Part of a small language model's weights: MLP 512 SwiGLU.
Each number is 128 + 24 x the weight over the matrix's rms, rounded and kept within 0 to 255. Layers, rows and columns count from 0.

# layer 5 MLP down (transposed), 512x192, rms 0.0885, rows 21-44, columns 0-95
[[110 119 125 134 115 144 108 121  84 138  91 115 102 130 141 143 114 110 162 124  85 127 128 126  90 119 135 132 121 111  90 125 156 143 119  91 141  97 119 102 150 132 104 106 142 163 125  98 151 114 115  96 142 128 114 127 154 203 110 156 124 156 125 124  92  94 105 174 148 109 149 151 132 125 122 183 121 136 147 123 135 174  89 158 103 138 142  86  91 137 148 140 150 144 200 116]
 [132 161 161 150 147 136 130 136 135 140 110 154 121 141 191 142 115 107 111  77 170 144 119 153 103 127 141 161  99 164 143 158 129  49 123 126  97  90 122 159 118  87  82 102 144 131 128 110 134 142 140 125  94  97 121  85 150 113 138 185 117 146 118 141 150 138 101 152 141  76 132 156  92 124 125 101 102 123 147 120 101 152 159 124 119 113 157  83 122  79 180 132 135 121 143 160]
 [125 131 105 105 157 164  93 120  74 139 150 125 132 129 110 130 151 157 167 154 119 136 153 135 153 135 141 129 126 198 149 165 110 183 131  89 161 144 176 108 146  84 170 101 146  90 116 152 136 155  70 126 134 137 136 138 140 122 166 127 138 167 129  99  82 141  64 165 113 120 112 119 101 123 142 123 109 141 139 140  70 158 154  95 129 106 136 185 116 127  94 146 117  97 173 162]
 [166 132 120 146  94  93 136  99 118 166 130 149 137 162 127 118  92 102 120  95 129 105 113 153 163 155 144 139 101 139 110 140 162 164 149 143 156 171  89  95 115 111 123 150 108 132 184 114 114 124 171 131 168 142 152 145 118 114 119  87 151 134 134 157 125 119 154 143 145  74 141 150 126 131 123 123 152 166 138 117 135 153 102 126 135 127  94 120  96 137 138 151 120  88 128 125]
 [134 142 130 165 168 106 159 154 143 151  77  92 139 152 141 137 112 125 100 125 132 154  85 143  86 149 114  67 143 131 143 112 125 134 141 155 149  95  88 118 126 119 127 156  98  94 143 173 151 123 117 116 104 134 152 128 164 129  89 109 109 128 129 150 112 170  91 143 125 168 163 110 145 132  67  70 154 137 114 170 122 129 121 115 168 152  77 125 141 141 149 119 148 129 114 115]
 [158 121 120  77  71 136 129 149 179  87 150 101 115 133 125 150 112 141 146 151 199 137 144 113  52 123 138 141 114 180 102 125  90  48  89 122 110 116 132  69 150 152 136 171 114 103  89 136 115 124  93 148 130 110 117 132 111 142  80 104 150 134  92 153 129 168 148 128  98 146 140 129 141 113 148 182 164 106 153 104 122 113 116 127 138 132  99 119 148 126  94 119 106 166 157 166]
 [140  38  97 107 115  93 162 143 154 140 119 167 115 112 114  85  95 135  93 154 139 185 119 177 166 135 135 157 105 148 148 110 119 115  71  96 133 144 159 120 106  98 122 127 144 130 123 132 115 133 135 122 134 137 156 194  68 153 136 110 124 130 139 126 137 109 133 127 142 133 104  98 151 137 121 119 150 153 129 135 110 125 174  94 115 152 151 124 111 135 137 110 136 162 139 143]
 [ 91 147  97 100 160 123 115 100  93 112 113 107 158  88 141  79 100 126 109 110 133  95 156 139  72  97 162 125  82 105 108 127  31  45 151 141 125 149 125 144 142 185 108 136 130 128 103 128 126 138  92 109  92 139 117 214 112 132   0  88 123 144 127 135 106 114  86 124 133 145 110 130 146 133 133 127 131 108 171 155 125 117 111 142 133 142 121 121 117 151 116 127 124 124 123 117]
 [126 137 142 122 129  94 117  93 133 120 133 135 131 159 126 117 145 104 119 156 124 100 139 138 120 149  79 105 121 103  90 138  95  82 124 111 144 105 102 132 144 115 133 136 161 143 158 178  77 171 106 142 134  95 120 111  95 191 126 110 131 163 128 137 120 123  82 135 138 151 112 154 109  99 169 158 120 108 100 141 105 160 144 134 104 142 106 145  97 121 100 130 155 128 126 154]
 [134  89 160 172 136 113 120 103 148 123 101 127 123 103 106 126 128 143 173 127 133 122  93 125 134 117 134 124 100 109 126 101 103 194 135 155 106 140 148  95 144 152  90 135 122 171 101 127  74 156  76 121 103 135 138 144 131 116 137 153 142 153 109 164 108 106 153  85 147 157 154 143 172 112 102 117  88 172 141 133 120 160 116 127 110 123 127 111  99 109 141 156 130 173 148 144]
 [ 89 124 144 125 129 155 137 153  99 149 125 180 133 120 161 113 148 140 115 109 152 109 139 126 114 146 139 112 162  90 101 126 123 145 146 151 161 146 132 135 126 113 110 107 138 106  94 150  86 168 129 103 125  91 108 112 112  95 152 167 147  57 176  93 140 128 132 139 136 119 156 117  88 112 136 135 144 115 140 128 120 113 131 144 124 108  97 130 127  86 108 101 104  99 140 113]
 [141 100 116  85 102 119 150  78 119 161 100 117  89 122 142 127 164 160 138 122 181 105 134 136  90 145 133  51 119 114 161 116 117  80 136 113 150 147  92 128  91 136 136 173 117 143 118 145 162 146 107 145 130 104 144 120 123 122 139 128  78  93 123 127 111 115 156  92 117 100 134 116 159 142  98 112 123 153 107 127 117 156 139 139 180  45 159  69 137 116 120 100 152 195 118  90]
 [146 127 130 153  94 151 136 135  87 163 148 122  82  90 134 129  92 130  90 166  92 121 140 120 128 144 135  80 137 163 154 137  76  75  86 147 124 111 145 115 119  87 159 138 114 146  95  97 147 110 141 149 114 102 115 137 129 137 127 134 114 121 119 148 180 109 111 130 119  81 147 105 123 120 141 128 132 110 141 138 127  98 198 135 161 146 104 136 160  96 153 143  97 133 152 130]
 [160 112 141 109 110 152  99 121 141 131 116 155 117 145 134 105 131 119 111 126 139 138 154 109 188 149 122 138 118 138 128 110 131 125 107  88 116 141 165 144 117 110 139 163 124 115 146 183 140 108 119  35  82 150 113 122 144 124 131  98 135 113 133 108 105  72  93 107 127 114  97 132 170 128 136 117 106 142 137 161 183 182 136 151 130 100 113 161 140 139 116 138 172 136 161  91]
 [118 159 135 124 141 150 141 113 154 137 147 129 148 130 127 122 149 100 106 137 114  83 136 137  95 121 117 141 124 121  53 149 173 126 146 138  80 116 160 159 113 154 167 170 147 130 208 164 110  96 135 157 160 143 109 176 148 135 121  80 110 130 117 175 118 113 141 141 142 133 108 120 173  96 138 123 119 117 108 127 167 117 133  83 101 159 132 155 134 137 120 105 173 126 130 121]
 [126 115 164  94 155 157 188 123 146 124  86 134 112 131 127 139 153 105 169 139 147 117  96 153 148 154 157 144 136 108 126 153  69 131  61 145 110 105 109 139 114 124 107 151 134 128 121 126 139  97 154 165 115 105 121 142 137 121 132 151 115 104 160 126 112 126 166 141 135 115 132 131 122 100 140 173  89 125 128  96 117 156 127 120 134 139 120  87 156 126 175 129 144 161 165  97]
 [107 141 120 163 113 155 122 120 149  85 109 144 135 152 111 136 109 140  92 140 133 127 122 110 129 108 165 169 148 141 117 110 122 110 154 133 184  90 140 125 132 154 126 134 148 123 112 105 143 140 145 112 162 149 155 138 112 153 138 160 137 143 103 122 169 160  90 149 109  93 141 174 116 131 138 155  95 176 112 116 125 116 135 105 142 132 124 148 163 130 106 111  87 141 113 144]
 [136 119 158  88 141 119 121 142  83 116 124 182 115 155 148 104 162 132 148 108 126 141 131 137 145 106 156 126 145 108 165 128 140 152 142 153 112 136 172 118 108 151 109 177  97 102  99 128 103 130 142 139  84 138 146 166 136 145 145 158 194 125 139 129 146  38 128 133 152 118 138 119 141 105 155 130 105 101 108 175 145 134 125 101 116 151 137  95 166 170 115 101 126 174  97 113]
 [102 137 116  78 144 127 102 103  79 121 132 114 155 102 112 129 129 106 121 108 118 100 127 170 132  96 152 130 115 113  88 124  51 111  97 139 129 151 128 155 119 121 113 138 150 129 121  97 147 131 123 153 111 116 148 187 132 131   4 106 144 169 152 105 112 107 103 134 139 128 115 133 160 116 115 110 132 109 130 165 141 137 110 143  96 132 137 122 123 110 110 126 152 131 123  89]
 [203 152 142 132 141 113 126 107 126 132  92 165 120 124  98 142 117 116 100 153 138 115 126 135 112 119 133 101 139 133 172 124 135  48 160 175 127 157 109 135 111 147 115 140 133 156 146 106 113 123 135 139 128 147 164 137 125 129 113 123 127 123 116 160 154 145 142 104 130 141 158 105  68 145 144 105  87 113 108 121 136 141 129 154 150 157 115 129 144 113 127 149 128 176 100  81]
 [117 125 136 128 148 129  90  99 137  90 134 113 126 147 135 102  97 110 138 114 118 145 126 109 137 154 100 147  85 114 135 108 104 174 114 148 100 144 116 161  75 132 127 115  92 135 113 100 167  76 115 107 148 157  97 155 140 138 134 103 126 128 119 153 145 130 128 148 110 160 149 148 137 152 147 132 148  63 144 101 102 132 122 121 158 172 106 124 112 177 151 147 164 162 178 132]
 [118  86 148 152 110 108  92 141  67 158 143 137 106 109 136 141 107 140 114 106  99 161 112 129 105 125 133 132 135  70 144 131 155 180 113 112 153 158 136 129 121  77 126 127 152 144 115 135 130 152 116 129 161 157 113  90  87 146  89  39 110 128 160 112 126 143 110 113 124 125  96 116 206 146 130 120 170 128 169 133 156 157 142 135 111  97 123 162 113 116 110 160 131 146 118 165]
 [125 114 158 122 125 142 128 141  97 145  86 112 110 124 140 148 163 119 112 145 128 110 137 143 132 119  99 124 144  94 145 134 128 115 145 122 142 135 170 134 113 127 170  90 166 139 175 165 134 139 122  90 120 100 125 139  71 136 177 116 145 147 157 175 102 110  85 209 140 118 109 146 126 148 108 158 111  77  86 103 139 120 116  81 137 120 106  67 153 125  81 108 124 154  98 145]
 [137 112 104 112 130 136 111  97 154 142 113 121 133 149 104 155 119 168 168 116 172  97 121 117 111  91 128  89 136 105 160 158 118 126 102 150 143 154 119 103  82 119 120 109  85 124 127  80 140 119 158 145 124 109 137 177 141 134 104 114 120 162 138  98 150 132 149  87 126 113 128 114 115 155 100 128 126 149  87 110 141 114 128 147 114  83 136 127  99 110 143 114 111 173  89  96]]
# layer 5 MLP gate, 512x192, rms 0.093, rows 22-45, columns 0-95
[[105 164 160 126  99 126 142 108 140 139 149 144 133 137 121 125 110 108 126 145 136 212 134 105  96 106 123 139 118 169 147 142 140 120 108 134 150 179  99 129 113 140 142 141 118 143 123 112 100 137 153 144 144 123 135 133 153 139 140 117 121 140 125 118 107 185 126 111  95 108 109 121  75 157 110 126 117 125 165 115 142 138 143  98  94 127 104  97 125 198 116 139 154 124 148 121]
 [151 129 167 174 140 150 113  95 136 150 141 102 141 136 139 164 141 111 173 103 154 128 198 105 121 138 123  76  87 161 127 102  95 119 116 141 150 132 132 103 136 108  67 159 119 169 119 116 163 193 139 107 124  73 171 121 146 122 117 148 129 134  99 106 142 126 141 117 162 113 108  97 140 113 100 155 118 116 125 143 121 120 139 122 120  96 153 142 100 166 125 117 173  94 132  88]
 [117 121 149 141 133 139 150 137 101 109 126 124 138 156 127 149 105 152 108 139 129 134 135 152 126 137 168 130 162 153 113 141 126  81 140 165 109 166 113 115 110 161 140 151 176 142 191 186  75 126 141 114 171 124 123 103  98 129 141  67 113 114 112 100 159 174 142  71 165 103 114 145 107 177  96 141 137 142 120 153 125 151 151 107 131 135 104 111 129 169 151 134 146  97 113 116]
 [124 151 102 118 111 123 126 118  61 156 148 167 144 121 148 115 125 148 171 123 150 107 129 133 128 161 159 175 137 130 113 137 135 120  97 148 117 160 112 137 148 117 150 131 135 152 128 117 145 174 115 133 129  91 125 137 111 144 142 152 124 135 135 112 150 165 124 129 101  92 114 159 156 158 165  91 130 169 106 107 163 138 150 147 145 156 149 133 100 133 112 161 150  91 105 111]
 [158 138 106  86 120 134 146  97  90 116  94 121 159 153 150 109 122  89 119 132  94 166 170 157 123 123 143 118 123 159  81  88 134 104  69 134 102 142 139 131 120 163 128 141 100 137 138 116 109 124  83 132 151 141 128 139 130 138 123  63 166 148 104 123 182 179  96 178 103 116 145 131 145 100  98 116 135 162 105 137 132 125 186  85 152  49 132 124 123 107 180 103 136 159 161 134]
 [121 147 116  91 111 159 166 157 131 156 132 116 144  80 105 117 131 118 105 156 176  87 149 159 124 115 136 150 132 157 150 147 158 110  86 104 106 156 133 154 117 130 141  60  94 106 147 110 118 170 156 103 130  93 148 118  96  96  95 111 149 158 150 134 118 107 121  63 157 145 111 110 141 135 175  92 134 150 100 163 167 105 162 126 125 147 148 162  95 112  62 136 121 156 115 122]
 [130 136 135 119 131 138 155  85 124 120 145 136 197 136 159  79 156 131 114 115 138 153 135 112 138 121 124 129  81  93 111 124  74 179 159 106 127 112 138  91 148  99 132 106 134 121 142 134 153 154 113 127 121 144 143 211 174 128  43 167 113 156 152 152 173 111 134 142  92 131 110 172 182  97 150 112 102 143 160 121 121 157 160  94  88 139 167 124 144 162 122 113  99 112 135 126]
 [125 155 132 149 125 135 132 129 141 136 135 114 112  78 146 146  92 145 118 153 117 131 129 154 115 153 140 158 105 159 136 100 141 142 141 119  92 138  97 151 134 140 164 117 149 144 127 133 138 129 115 144 157 111 120 114 118 118 123 126 133 132 175 126 130 151 158 147 127 146 146 162 149 146 138 117 136 133 147 159 145 166 117 155 141 101 121 124 174  87 127 154 131 171 113 134]
 [ 84 120 146 101 142 109 146 141 122 108 141 118  99 165 109  75 133 133 126 132 161  94 160 145 157 107 152 134 146 108 157 130 130 110 119 131 146 103  86 128 140  74 151 127 100 112 126 118 159 178 122 130 134 154 126 107 100  99 114  91  94  93 143 124 156 130  96 120 106 153  99 123 100 164 148 118 176  95  89 126 130 113 123 144 162 178 121 111 113  62  83 152 124  85 134 143]
 [123 108 150 134 111 146 111 128 120 156 158 126 153 163 160 128 123 152 156  83 143 146 156 109 142 114 147 158 142 119 102 178 105 146 149 141 124 135  86 156 123 145 107  99 142 118 116 125 111 131 129 147 109 125 133 140 128 109 148 122 131 101 137 133 178 188 203 114 142 127 145 119 157 141 104 105  90 151 135 161 123 120 113 128 111  76 140  97  89 164 203  96 152 149 116 122]
 [143 141 140 117  82 132 113 138 142 136 172  88 128 124 140 143 129 126 167 155 101 125 165 159 194 139 155 113  98 148 124  99 128 128  85 158 162 114 127  83  53 119 130 139 163 130 136 107 116 152 113 120 152 142  78 127 102  83 101 115 122 154 157 169 129 149 145 152 100 106 118 117 158 179 122 100 129 134 115 152 112 119 135 149 158 149 135  85 132 132 138 102 147 173 137 113]
 [133 108  95 128 132  79 143  99 132 133 118 151  87  84 132 125 134 116  74 115 102 150 123 128  99 153 137 131 143 127 133 125 118 129 164 147 117 119 104 123 151 160 162 124 123 103 110 146 154 176  87 123 110 134 121 141 125 129 132 141 102 161  81 138 114 152 157 138 155 104 130 160 120 138  77  86 134 169 113 124 136 127 126 132 120  52 136 124  97  93 142 165 173  78 147 170]
 [119 129  79 114 162 140  94 148 163 115 146  89 109 125 116 111  97 119 169 155 133 118 121 186  87 113 151 132  94 151 117  89  91  91 148 177 169 169 121 139 104 136 122 111 104 143 106  81 120 118 125 165 142 100 100 161 116 144 132 127 140 119 119  98 156 181 143 126 144 130 144 137 123  83 131 110 174 181 145 121 101  91 129 106 151 170 108 128 151  78  96 118 137 124 101 153]
 [130  90 139 152 114 165 147 133 134 125 104 166 170 122 145 131 159 140 110 140 101  94  95  82 108 152 130 114 127 166 114 103  95 124  94 135 116 120 141 107 177 147 143 203  91 154 123 115 103 153 150 155 104  85 160 153 115  90 138 154 104 134 162  98 148 128 110 110 151 124  87 151 123  88 144 169 118 152  91 127 122 162 129 114 147 123 130 130 125 188 119 157 153 150 143 139]
 [119 123  91 130 146  74 107 122 138 116 153 137 125 114 121  57 101  64 134 121 110 104 123 125 118 148 137 135  95 153 154 106 115 117 168  99 173 137 132 104 116 102 132 142 131 112 127 171 102 137 114 153 117 113 185 178  88 147 148 124 127 128 128 100 151 130 122 130 116 118 127 133 142 132 170 140 112 189 122 106 149  83 144 135 128 131 169 173 114  99  61 129 115 129  78 148]
 [139 126 116 118 131  55 143 108  92 102 147 155 110 110 160 129  88  90 121  76 129 135 129 148 123 148 176 128  98 107 137 125 126 101 139 115  79 112 115 105 204 115 121 142  81 140 107 124 122 139 104 126 114 112 125 140 126 125 135 124 168 137 122 131 118 129 157 150 143 112 111 141 120 114 145 118 163 107 127 182 144 123 223 119 120 106 111 129 126 115 101 149 139 142  91 131]
 [157  90  92 135 135  97 139 145 164 145 150 179 108 115 141  91 129 106 142 144 134 149 147 137 119 154 148 134 135 168 126 126 132  75 126 116 150 154 127 155 114 116 149 115 111 167 118 115 108 110 118 134 164  88 169 139  90 134 122  55 149 116  91 150 144 125 153 115 135 163 113 139 135 134 119 112 146 140  85 146 142 169 144 140 121 109  87 124  81 177  94 163 152 157  97 121]
 [143 119 110 127 124 161 154 116 125 161 122 134 144  96 174  85 150  86 145  95 104 155  82 155 130 100 124  84  42 107 101 123  44 155 135 142 186 116 140 161 173  99 111  93 118 121 143 135 142 127 154 119 103 112 147 160 133 142  77 134 139 110 124 139 141 112 127 168  87 118 133 115 175 110 117 150  95 104 134 141 133 108 113 113 121 117 148 140 119 135 110 136 122 134  96 145]
 [127 139 145  89 152 172  98 137 142 112 157 106 126 144 170  93 119 132 128 124 140 183 135  96 123 160 153 193 120 143  81 148 106 121 149  85  95 117 145 167 161 188 110 121 132 118 172 162 123 118 133 104 163  76  93 112  85 183 126 124 124 156 109  59 150 116 160 119 164 128 131 111 136 160 114 197 114 143 138 181 138 121 122 103  88 114 131 125 107 161  89 102 153 109 150 160]
 [157 164 130 105 121  83 111 115 157 142 102 120 134 131 109 104 111 115 129 134 107 163 136 137  92 124 131 166  92 145 128 120 114 119 153 132 100 136 105  99 117 142 111 107  80 139 117  93 160 110 116 134 158 112 117 143 129 165 114  70 158 168 101 114 154 143 169 128 130 140 178 172 112 123 125 133 147 149 128 139 120 132  96  98 147 118 131 136 124 117 122 121 150 178 171 122]
 [ 80 125  94 158 122 134  81 119 135 158 124 140 137  89 133 126 121  95 153  99 122 159 122 144 123 114 171 124  99 175 103 138 140 112  89 159 150 156 110 136 138 165 118 134 158 189 112 122  86 159 107 123 177 163 136 139 143 121 146 145 142 166 177 101 145 139 115 111  82 120 122 130 134 172 138 132 152 106 135 138 165 121 126 136 121  81 116  96 114 128 144 143 117 114 153 167]
 [124  89  96 122 142 114 123 151 114 154 137 121 137 155 129  92 140 112 128 132 192 113 127 159 138 139 116 134 135 135 142 164 116 122 140  83 172 187 158 154  97 124 163 104 160 114 116 167 115 149 102 131 138 144 140 129 125  94 137 133 166 122 156 104 129 110 114 138 144 152 117 115 140 152 130  95 127 151 120 110 153 151 141 171 109 161 115 143 110  85  89 196 110  81 112 129]
 [102 112 131 170 156 104 104  50 122 102 139 132 103 146 119 125  69 110 118  92 101 105 110 142 118  90 148  69 138 133 103 114 110 120 174 118 111 126 102 165 112 127  87 109 124 165 138 152 115 112 139 135 134 152 113 119 111 102 119 137 137 151 165 107 142 167 102 133 104  75 115 115 125 158  85  86 139 118 125 137 112 107 119 119 139 114 174 138 104 107 139 133 131 161 132 115]
 [ 88 153 152 175 138 127 140 149 111 110 155 177 133  83 110 140 114 145  92 154 113 168 150 113  91 176 177 148 143 156 132 134 117  99 129 109 108  85 103 136 154 150 162 101 101 132 139 152 140 155 143  88 179 105 135 121  81 122 146 137 137 167 143 100 142 136  93 139 156  88 121 132 146 130  86 133 130 149  94 114 125 189 170 129 145 150 129 154  89 125 126  94 184 113 131 130]]
# layer 5 MLP up, 512x192, rms 0.0898, rows 22-45, columns 0-95
[[178 160 154  98 126 183 156 108 129 134 122 121 153  91 133 145 137  92  72 146 125 149 136 139 107 143 120 118 168 104  71  96 125 136 111 146  99  82 128 141  98 126 119 152 102 168 101 138 122  91 147 117 146 105 141 149 121 140  81 125 126  94 100 143 158 130 123 155 143 183  75 136 125  89  96 152 121 135 118 125 109 135 134 126 183 126 128 151 122 135 115 115  98 105 108 153]
 [148 113 155  86 123 176 106 128 149 106 136 127 123 108 174 117 168  79 124 140  95  92 131 174 114 100 138 153 159 139 143 119 120 106 112 109 169 102 145 103  91 134 144 125 111 106 174 108 103 110 125  72 125  75 130 121  96 142 115 151 105 152 116 106 120 106 111 165 161 152  90  96 106 141 105 123  62 166 124 163 124 158 148 118 149 156 156 110 174 149 126 121 144 149 150 145]
 [130 145 114 113 132 119 146 123 132 152 132 127 102  89 172 111 133  71 147  87 148 137  97 117 142 150  89 114  87 134 168 113 118 150 127 113 168 112 117 114 156 112 116 124 101 143 112  99 141 119 108 141  97 137 160 155 114 148 106 148 128 149 141 126 106 125 129 134 109 132 158 132 135  84 138 134 126 123 135 132 136 146 112 137  73 140 133 147 117  97 117 121 119 136 106 172]
 [161 138 118  97 144  83 156 169 129 123 149 134 148 145  97 118 208 138 136  84  91  95  97 103 127 178 124 130 161 144 146 178 145 133 109 167  74 130 141 120 122 140 117 158 147 136 154  87 142 139 138 146 132 152 111  98  99 142 138 110 168 113 126 138 157  98 132 126 149 118 138 120 122 117 153 124 126 127 111  86 182 107 137 132 133  70 146 157 148 121 111 125 146 119 134  88]
 [138 125 154  65 111 138 118 109 103  98  91 136 102 124 155 127 170  63 113 172 111 123 117 113  74 109 143 108 114 137 121 103 119  96 114 155 148 133 137 112 132 112 110 156 150 127 133 113 115 139  69  91 163 118 109 129 164 122 111 102 102 140  92 158 120 149 121 133 119 162  81  88 115 113 148 114 107  93 140 153 102  99 108 158 126 121 103 161 154  52 121 173 139 133 151 122]
 [150 138 135 180 106 125 147  97 109 161 127 115 134 157 136 112 139 110 123 173 109 121 153  94 146 150 149 103 149 128 102 140  93 120 138  91 107 131  69 126  76 142 150 121 122 119 109 117 112 139 121 104  95 153 170 131  92 134 114 160 139 110 112 106 115  87 110 108 105 159 138 141 139 131 152 152 117 104 150  86 146 135 146 181  98 115  97 140  98 135 137 137 114 183 111 118]
 [155 106 118 132 121 132 146 171 147 146 185 174  77 126  85 193 164 170 147 104 126 168 129 109 168 123  70  95 209 147 155 149 218 129 144 140 119 109 105 114 100 146 105 121 135  97 119 108  86 139 175 146 144 110 141  28 122 134 227 147 125 137 114  86 123 123 160 114 150  96 142 111 110 116 107 127 124 143  89 120 143 130 112 130 135 116 103 115 162  97 170 141 125 139 119 105]
 [143 119 130 110 143 132 114 139 154  97 134 151 145 154 135 117 146  91 122 127 153 139 135 136 123 129 125 112 136 149 115 117  98  97 101 107 162 116 139 143 142 112 111 125 141 103 161 134  93 135  99 115 127 119 127 138 126 144 131  89 130 135 100 133 106 133 108 118 144 129 115 130 131 105 114 150 126 144 113 120 121 115 139 124 122 142 120 131  73 168 126  94 148  95 164 152]
 [ 97 169 134 133 136 138 122 118 154 190 136  90 111 132 138 113 128 149 152 145 150 127  91  96 169 154 111 122 125  95 133 124 137 113 100 104 144 120 122 110 120 138 152 113 115 105  57 110 132 133 124 110 120 137 163  90 153  94 131 134 113  98 124 127  89 125 133 173 139 128 140 152  97 171 103 121 127  66 144 123 149 183 136 150 100 136  86 120 138 136 121 141 129 152 121 102]
 [121 151 145 119 121 165  93 118 140 144 107 111  89 149 103 110 114 109 132 106  83 102 125 112 174 132 148 139 122 154 125  79 112 116 113  94 159 114 114 171 133 131 139 111  98 126 116 119 133 149 114 130 168 179 116 152 138 145 106 116 123 143 117 135 109 147 109 131 107 124 135 137 185  81 102  91  84 133 151 140 136  69 122 150 119 100  85  95 110  87 117 139 111 145 130 135]
 [165 178  85  99 159 135 111 117 119 115 120 159 105 120 113 127 158  78  93 133 130  95  80 188 126 138 135 132 141 111 138  72 132 116 121  95 106  94 128 130  66 123 116 164  90  96 136 156 171  86 148 120 122 156 114 117 116 158 120 140 164  74 104 111 111 124 113 120 151 116 157  64 118 146 162 144 137 142 151 136 118 138 139 106 112  80 144 113 180 114 122 118  96 140 128 104]
 [132 129 143 121 110 139 152 120 133 136 160 159 134 115 168 130 127 131 110 125  61 145 123  89 108  77 123 100 135 133 148 151 101 162 142 138 117 117 118 133 133 130 125 134  97 173  94 112 137 151 135 137 104 132 163 132 132 130 145 161 116 130 102 160 129  98 145 123 118  65 174 104 141 115 155 138 119 140 160  97 158  98  78 111 152 130  91 173 137 142 154 148 142 110 128 138]
 [161 143 128 170 123 128 114 119 138 200  87 139 125 126  72 158 148 157 128 140 160 108 122 113 112 104  71 147 117 132 147 138 124 146 111 144  75 155 125  92 178 122 104 161 137 135  70  80 124 160 145 107 105 117 100 136 163 152 117 132 106  88 164 116  90 134 129  64 114 166 162 122 127  73 176 147 136 127 111 145 170 150 107 115 127 146 138 122  99  91 120 140 142 155  91  95]
 [149  72 105  88 148  75 147 130  68 144  93 159 111 177 135 136 120 104 109 136 127  95 128 157 157 135 123 163 138 115 170 131 109 144 172 127  52 173 117 151 112 125 114  97 165 112 113 137 137 142 153 180 125 124 123 131 154 137 135 151 109 105 140 128 133 130 151 156 143 171 131 136  92  91 124 136 105 133 132 110 121 154 141 146 131 116 118 190 142 121 135 168 141 164 146 153]
 [ 96 182 118 183 115 159 140 142 133 157 112 119 141 119 149 139 172 104 188 136 127 163 136  70 112 178  95 103 126 104 119 160 126 139 134  87 159 124 124  93 141 120  93 148 134 107 106 125  90 120 135 162  92 156 137 134 129 157 167 129 137 125 139 137 147 135 138 119 142 114 169 128 143 102 128 128 118 148 129 122 148 140  97 130 140 127 170 106 111 138 119 152 149 158 109 130]
 [102 152  90 130 125 147 109 134 152 115 114  75 122 165  90 108 148 186 131 159 114 130 127 104  98 117 137 157 125 176 122 106 131 139  87 121 169 139 129 151  96 122 150 120 151 113 131 141 127 130 114 126 143 134 123 141 129 121 117 148  77 131 103 100 119 131  93 137 120  98 150 102 125 172 130 166 137 146 130  96 119 112 103 111 125 135 121 122 118 146 146  95 123 114 187 153]
 [189  88  88 133 130  81 164 141 171 165 140 166 125 120 128 107 122 111 175 120 133 146 161 119 144 129 144 137 157 123 151 128 140 117 124 114 147 118 144 126 118 105 135 150 106 152 101  93 162 114 133 122 118 111 142 142 120 104 133 109 122 120  98 162 131  93 155 136 140 146 131 132 144 116 123 101 164 133 112 149 134 136 124 150 141 148 119 100 116 163 102 115 148 176 133 104]
 [125 131 145 139 142 150 140 171 108 105 145 149  81 114 117 168  96 181 144 145 130 140 101 135 159 103 132 154 184 137 114 105 167 118 123 120 167 124 102 109 150 123 117  88  95 146 148 113  94 134 158  86 152 176 106  66 108 148 187 143 106 151 115  94 134 147 146 139 108  49 151 146  98 122 115 124 156 127  66 124 111 108 103 117 147 107 127 118 142  99 141 140 114 120 126 139]
 [129 162 128 161 100  89 172 132 106 152  77 142 123 108  93 134 114 112 116 141 139  68 106 148 128 116 152  70 168 130 158 130 143 100  95 162 137 142 113 120 118 101 143 163 137 145  74 125 126 119 118 147 113 183 124 145 152  71 122 135 150 104 153 179  98 153 105 124  85 113 102 128 122 118 149  79 177 108  94 103 128 151 138 160 158 132 109 142  95 100 155 144 104 151 114  99]
 [131 139 159 141 139 111 158 134  95 121 111  98 120  89 146 124 186 125 142 111 156 103 116 162  89 137 142 138  93 148 143 153 145 134 150 125 119 129 155 144 145  98 108 125 128 134 132  93 137 170 141 157  95 118 164 138 132 142 104 142 111 166 131 125 120 169 130 100 131 100 139 119 163 111 125 107 134 107 102 128 162 138 114 147 115 142 116 192 134  95 124 119 149 139 133 118]
 [123 123 158 189 120 128  95 122  97 100 140 120  77 115 142 132 111 136 122 161 114 108 162 133 136 115 130 116 130 138 148  96 100 116 159  95 125 112 119 110 129  94 136  83  73 112 183 157  84 135 144 145 150 110 127 119 100 127 128  79 118 133 143 126  97 175 119 138 158 109 105 138 135 152 106 102  99 141 132 169 138 140 163 130 156 133 154 173 117 107  85 129 159 159  84 166]
 [160 101 147 134 157 109 139 114 126 105 105 118 109 134 118 158 126 111 109 128 100 116 125 124 132 147 150 117 115 131 131  83 105 153 101 151 139  88 114 140 149 146 107 143 132 133 144  88 136 131 161 117 146  98 126 129 141 156 119 116 106 115 133 178 112 122  98 134 119 155 168 152 141 149  71 168 141 128 159 165 112 159 129 117 159 130 117 135 187 100 159  96 197 162 119 131]
 [148 131 164 124 123  97 128 121 117  96 118 129  85 115  89 143 138 156 113 111 112 176 133 132 111 147 113  76 120 134 130  91 137 137 135 106 140 128 159 151  95 118 147 133 122 162 165 134 134  90 143 115 118 133 132 119 133 182 130 156 156 150 165 133  93 139 144 142 119 137 113 119 122 163 120 138 143 103 122 118 110 141 134 156 105 149 152 123  90 139 128 112 112 109 121 156]
 [135 102 127  99  94 139  79 137 126 143 100 103  86 172 155 115 138  89 160 125 153 136 102 158 147 122  91 118 115 144 137 114 111 144 141 142 151 183 110 118 146 119  99 149 173 151 146 115  76 110 114 155 125 131 115 120 141 128 109 116 110 118 144 116  81 157 184 124 122 169 147 145 111 148 173 133 152 105 163 175 139 128 109 121 111 101 146 103 117 120 109 165  96 132  87 155]]